From a checkpoint of a small transformer trained on Wikipedia.
Size: width 128, MLP 512 GeGLU, 3.8M parameters.
Architecture: RMSNorm before each block, tied embeddings.
Training: a variant of Adam for these matrices, 156M tokens.
Each number is 128 + 32 x the weight over the matrix's rms, rounded and kept within 0 to 255. Layers, rows and columns count from 0.

# layer 9 MLP gate, 512x128, rms 0.164, rows 62-70, columns 0-127
[[102 125 134 116  96 128  92 116  72 142 115 108 153 110 143 129 149 114  86  74  91 125 113 120 187 203 187 131 153 137 162 144 152 162 142  87  93  76 134  57 113 110  99 108 187 132 132 158 163 147 114  91 112 147 161  57 116 184 104  97 152 100 152 176 117  90 120  84 143  68  88 168 125 143 156  94 119  86 132 127 200 151 106 144 115 138 130 167 103  96 136 116 127  90 162 102 135 179 116 144 137 137 164  86 113 140 110 126 120  44 101 113 114  95 110 135 153 142 128 109 103 169 135 175 108  96 117 164]
 [145 146  55 134 132 105 127 166 128 138 154 118 120  70 144 170 121 115 183  83 101  94 146 159 132 169  69  92 130 145  82 103 107 115  92  76 116 182 129 122 133 147  80  84 171 164 111 194 121 148  55 136 107 108 173  75 135 112 136  97 123 134 143 100  94 156 160  99 140  98 187 114 129 132 115 127 113 134 138  48 135 127 138 123  73 111 159  94 113  97 179 129  88 137 117 114 155 110 120 168 168 119 125 114 142  91  90 148 111 131 147 130 154 103 135 202 188 147 130 101 147 172  89 168 106 151 134  56]
 [148  87  83 188 126 129 132 103 137 126 136 180 165 102 145 145 107 150 139 114 136  95 127 173 109 119  16 133 157  90 122 117  77 109 124 152 142 151 112  99 120 109 134 115 119 134 105 158 150  53 171 175 120 151 143 100 106  96 146  62 111  90 189 112  77 193 108 122 149 176 173 152 100 112 182 163 122 104 110 160 174 161 134 120  73  83 146 125  97 180 124  88  87 101 128  98 122 146  67 150 130 136 157 126 110  94 151 149 160 109 122 166 166 142  98 117 134 102  96 109 187  94 131 130 129 113 164 118]
 [139 162 118  57 119 146 113 102 116 153  95 141 115  69 107 109 191  97  89 146 121  65 127 144 130 134  94 149 131 179 160 208 147 163 133 167 109 145 138  81 102 190 108 123 129 104 152 139 160 137  89 112  90 173 145  52  79 115 115 116 109 140 117 151 104 116 123 158 146 120 123 124 125  82 136 110 133 136 101 167 114 123  74 124 148 124  90  97 150 142 141 148 134 121  67 140 132 126 158 118 100 140 138 124 124  71 168  96 118  82 118 116 177 119 168 118 122 125 109 146 116 124 134 138 135  99 100 118]
 [124 130 119 121 143 115  89 143 120 114  97  96 117 111 176 126 133 163  57 128 152 117 151  91 146 146 123 111 141 155  78  92 138 109 101 128 128 170 163 106 132 147 154 112 138 131 125 116 180 117 207 111 128 185 163 140  84 145 102 135 138 145  59 180 161 118 135 167 109 160  92 175 131 188 166 128 122 113 106 124 111 108 108  61 144 181  90 121 106 139 101  88 132 160 161  91 115  68 111 154 162 154 209 155 156 123 124 153 167 109  90 139 147 116  79 130  92 118  96 126  92 127 118 173  80  95 128 141]
 [136 138 122 170 124 118 180 106 168  94 117 128 114 144  93 191 174  75 186 116 168  96  95 181 136 148 118 106  92 168 159 122 157 144 115 107 134 175 187 163 120 124 159  89 103 126 121 164 184 164 127 125  91  82 117  72 126 111 135 115 194 189 143 126 140 132 101 189 121  99 148 111  87 117  77 135 101 128  96 129 115  67 141 136  92 202 117 145 152 172 154 147 114 152 131  78 186 115 128 150 161  96 111 175 127 153  79 143 132 111 133 101  99 109  99 122 137 120  25  63 138 107 109  71  96 151 148 184]
 [133  97 109  98 118  56 124 116 148 128 103 122 114 147 112 128 108  57 132 167 175 168 143 162  96 108 145  32 124 121 137 200 139  81 113  88 135  99 134 171 154 152 155 141  84  85 162 115 154  94  98 101 132  85 124 138 148 182  95 147 169 179 104 105 109  51  71  97 112 178  96  80 131 202 122 123 109  63 135 195 106 120  84 114 133 155  73 136 136 117 145 121 163 209 133  86 163 119 181 126 138  92 128 178 170 119 126 119 155 145 181  96 144 129 126 176 118 161 160 174 145 174  94 143  89 146 119 138]
 [ 37 145 117 111  95  62 148  82 112 146 180 135 112  50  80 155 144 129  92 119 167 130 186  87 132  88 124 115  68  66 177 120 134 129  60 128 117  85 165 206 118 101 108 100 171 148 111 147 150  97  91 119 115 135  91  97 127 170 136  50 147 146 150  87 114 135 108 153 130 111 173 123 104 120 142 105  86 165 113 114 122 147 151 161  78 145 136 165 141  99 159 168 172 130 184 152 145 136 161 203 151 131 165 130 124 108  90 159 160  90 116 142  98  93  83 111 189 153  83 158 141 125 142  74 120  95 162 132]
 [144 139  74 106 134 104 107 121 129 195  92  66 100 118 171 158 141 117 138  98 127 116 165  91  50 128 145 111 134 159 140 133 136 150 149  94  47 166 131 168  84 156  81  41 183 137 126 159 148 110 143 110 106 130 127 165 150  95 146  95 100 100  87 162 148 163 177 104 136 163 178 150 132 170 170 140 134  50 125 132 103 178 145 119 146 104 143 100 133 139  99 131 146 152 102 138 117 108 162 131 174 128 125 123 158 188 144  90 174 101 112 115 117  96  75 153 157 134 145 159 102  93  65 184 118  73 147 112]]
# layer 9 MLP up, 512x128, rms 0.167, rows 62-69, columns 0-127
[[158 196 102 127 100 119 135 136 107 154 120  96 152 169 117 159 145 122 118 142 107 116 166 106  91 133 123 150 176 200 124 145 152 160  93 134 184 176  86 127 152 127 113 179 115 143 150 154 184 116  38 104 138 140  22  78  83 141 127 151 136 123 185  95  83 130 119 147  34 150 130 152  52 124 176 145 126 122 138 109 162 118  78 147 141 165 114 113 133 116 123 132 111  84 117 148 106  77 166 131 147 126  80  71 132 136 151 127 128 148 125 144 131 140  82 137 117 149 134 147 114  74 108 140 150  87  87 171]
 [102 132  93 138 172 177 114 137 157 120 126 128 152 112 131 164 112 142 101 118  63 138 104 137  90 129 118 120 140  92 100 101  83  45 125 185  76 172 163  61 143 161 179 154 158 157 164 163 109 133 137 111  76 120 157 112  89 135 171  59  73  71  96 149 166 156 119 117 106 134 103  87 100 110  93 116 197 146 149 126 128  90 160 189 110  82 170  68 156 101 177 157 131 116 128 113 125  86  81 145 140 130  99 129 162 103 117 152  93 132  93 113  93 140 142 127 160 171 144 137 219 116  84 189 140 115 196  86]
 [127 123 124  79 145 107 181 168 157  87  91 143 147 180  61 132 104  70 101 124 136 118 198 137 163 102 129 145 111 171 101 157 118 158 105 102 115 171  94  92 131 131  87 113 102 130 152 114 128 114 123 190 128 118 133  81  68 102 141 117 116 111  98 157 137 155 103 185 143  94 144 144 111 121 162 144 103  64 123 105 157  86 129  92  95 152 108 104 104 129 139 121 117 145 102 182  99 160 161 122 164 125 165 129  87 148  89 103 153 150 118 137 175 109 116  88 128 147 100 156 111 121  94  64 153 159 128 135]
 [141 135 132 134 178 150 146 176 164 171 169 139 150 154 109 138 133 220 119 130  66  96 122 149 162 151 106 126  84  98 141 121  82 137 154 172 124 130  88 140 151 137 118 154  41 139 135 130 105 103 128 170 144 100  99 154  98 111 102 144 125 130  94 125 123 127  84 112 148 157  89 173 136 120  94 130  91 137 112 130 127 129 157 163 144 145 131 106 117 175 100 167 155 175 165  91 122 119 138 111 126 114  82 135 130 154 148 147  94 192 104 144  99 140 112 131 108 144 111 125 148 105 154  88 138  97 130 122]
 [213 133 104 177 127 109 119 134 132  55  94 181 155 185 104 189 155 148 155 202 128 145 120 162 149  69 112 126 131 123  91 125 152  82 109 134 104 157  92 117 128 100 176 142  91 128 149 112 107 118 151 171 123 176 162  59 161  98 140 129 151 132  89  89 149 121 153 130  80 137 117 147 132 128 167 146 135 120 159 104 148 112 114  70 103 154 167 122 139 115 119 113  83 141 154 115  78 105 121  72 187 132 101 154 132 126 120  73 120 119 155 115  98 159 150 109 156 139 116 196 120 126 174  94 151  86 117 235]
 [111  86 141 135 147 125  84 140  86 176 193 175 175 117 122 121 132 183  90 100 165 125 138 130 129 168 118 112 176 159 100  81 114 147 168  62 170 103 125 120 171  83 112  93  95 105 117 145 106  86  59 147 208 136 130 113 154 111 140 117 116  45 179 130  95 130 113  87 142 103 143 154 187 115 109  87 104 113 135  88 171 187 183 109 125 144 224 107  77 144  85 149 121 131 177 169 123 161 142 150 126 118 146  95 118 118 150 154 111 109 157 142 109 122 169 131 166 162 101 177 112 133 120 135 140 119 139  67]
 [110 134 152 180  99 168 187 112  94 118 187 122 155 139  94 107 149 108 121 135 152 143 144 111 174 150  90 126 112 122 121 101  85  89 191 186 196 118 109  78 126  97 126 105  87 165 107 129 113 138  87 152 159 173  58 103 124 104 143 155 139 107 104 148 148 101 117 194 126 170 155 168 136 114 180 140 194  81  75  73 125  43 162 160 136 139 123 151 130 202 183 111 162 100 161  98 178 144  66 135 112  99 164 200  92 146 175  99 120 150 159 112 102  78 128  98  98 126 119 115 110 153 121  89 121 109 125 140]
 [117 155 197 188 172 136 145 120 144 144 168 133 119 176 146  80 104 130 139 102 189 120  63 133  93 157 165  95 156 171 105 156 128 119 160 105 169 147 120 123 147 101 100  90  94 108 141 155 112 117 200 160 160 114 115 247 229 118 156 178  52 144 150 172 152 123  83 131 138 146  97 202 139 145  83 174 107 187 175 135  71  80 153  99  75  62 148 116  86 160  79 165 120 124 124 134 125 159  92  90 110 101  79  96 101 127 108  65  83 115  84 127 155 112 111 130  78 135  85  92 125 174 154 147 185 131 115  82]]
# layer 9 MLP down (transposed), 512x128, rms 0.159, rows 62-69, columns 0-127
[[117 117 106 172  70 120 169 111 113 129 107  89 107 134 131 127 130 132  97  92  82  99 118 155 163 166  67  87 134 128 190 112 161 169 142  97 190 151  92  81 137 118 115 152 172 121 146 115 168 129 155 118 189 136  86 136 129 174 115 116  92 121 157 111 144 176 128 111 131 136  94 139 125 144  96 115 129  94 129 106 169 125  92 169 193 147 114  93 139 152 100  82 124  92  68  91  65 158 127 132 134 125 169  91 177  91 157 120  80  90 108 101 114 133 161  93  89 129 170 116  86 207 204 166 139 153 120 138]
 [124 137 146 112 161 143 145 147  75  84 108  87 136 134  84 134 123 132 157  95 170 121 104 145 161  91 153  79 149 120 122  76 100 113 155 147  67 137 108 132 168 170 163 136 176  88 158  78 127 173 144 165 137 133 189 209 146  96 163 127 138 105  66 132 154  92 148  88 117 145 169 188 136 117 147 100 104 125 171 121  96 128 148  94 115  79 208  59 102 106  91 145 169 107 107 149  62 101  68 101  85 123 142  76 117 135 115 124 138 165 135 160 117  90 223 113 120 160 166 153 154 143 119 189 131 185 171 150]
 [174 113 163 163  91 130  92 135 108 141  85 105 162 129 126  91 170 133 118  95 111 170 122 169 134 142 108 192  92  98 173 115 107  98  85 133 138 101 179 141 100 165 146  95 181 159 150  87 111 136 114  80 106  74 165 126 170 114 185 175 151 132 146 150 141 133 164  98 130 121 121 125  79  88 160 122 142 185 150 105 116 124 123 125 100  52 130 229 126 127 141 132 173 179 141 110 131  89 128 134 166  92 118  80 131  84 122 153 152 162 147 102 144 108 131 121 143 166 154 108 131  90 186 152 132 135 131 123]
 [103  50 109 104 112 108  78 127  90 103 126 146 125 168 160 122  89 143 170 129 124 131 126 150 128 120 133 157 115 171 160 146 137 107 128  83  83 170 177 121 130 146 101 102 103 125  86 158  80 146 141 139 132 120 146 129 203 143 137 123 131 138 156 149 144 160 145 134 137  98  90 114 130 146 125  98 135 169 174 166 162 136 136 108 202 180 144 124 129 108 153  89 119 141 180 125 165 107 120 124 107  89 160  84 116 143 123 180 138 128  88 149 143 146  85 131 157 100 131 162 110 126  85 159 115 175 153 130]
 [145 136 114 176  99 112 119 119 139 131 134 136 133 121 135 122  90 134 135  99 113 132 116 133 123  87 122  84  78 161  75 172 131 116  75 174 132 176 118 126 157 165 146  67 169 121 157  71 113 150 180  79 161 110 126 149  80 144  58 106 138 103 142 167 116 158 169 160 163 140 123 131 150 121 157 108 141 117 111 140 100 108 124  99 120 186 126  90 101 134  89 104 116 166 147 121 100 135 125 160  99 128 168 126 124  60 117  70 148 102  87 187 127 104  33 108 144 117 141 126 100 136 135 176  47 108 196 155]
 [125 194 120  80 206 139  96 128  78 111 118 145  78  86 100 169 126  93  93 121 109 126 121 147 161 158 150 130 115 119 169  50 153 158 129 112  86 100  99 169 113 145 133 100 126 177 116 142 184 167 160  89 146 151 170  95 114 169 107 145 179 150  82 121  71  64 122 183 188 125 167 182 110 107 212  71 164 154 120 117  99 114 141  76 106 153 140 117 133  76 119 150 131 129 116 143 149  86 126 111 126  87 161 147 131 163 145 135 115 101 138  99 133 140 194 113 110 106 111  84 153 174 135  98 113 158 136 145]
 [128 163 145 156 131 140 112 192 109 139 135 101 167 145 169  89 122 159  66  64 174  59 112 137 115 103 101 106  57  94 104 168 123 167 144 135 103 206 116  81 114 188 100 114 185  73 123 199 102 147  91 154  80  78 140 100 118 113 113 119 135 119 123 150 121 103 141 101 110 117  82 152 144 137 133 119  32 140 146 105 109 171 112 192 142 102 133 199  82  71 107 106  62  98 108  71  70 149 118 116 145 103  94 127 170 130  84 138 116 165 123 129 154 114 108 156 121 154 165 141 157 121 158 156  96 171 169 142]
 [129 112 149 120  97 117  99 137 130 112 159 169 150  79  63 153 125 125 198 126 124 148 119 149  76  82 124 172 131 103 139 159 148 139 162 143 121  88 171 118 142 102  82 136 189 138 161  84  92  85 217  93 125  93 174 193  93  95  97 101 125 129 126 107 128 107 104  83  84 119 180 172 147 153 117 119 127 121 145 143 146  89 105  68  56 112 161  32 135 178 127 100 158 126 137 168  89 153  93 153 121 163  87 125 151 136 107 154  76 137  85 147 156 129 237 158 146 122  57 224 145 157 125  82 160  76 183 102]]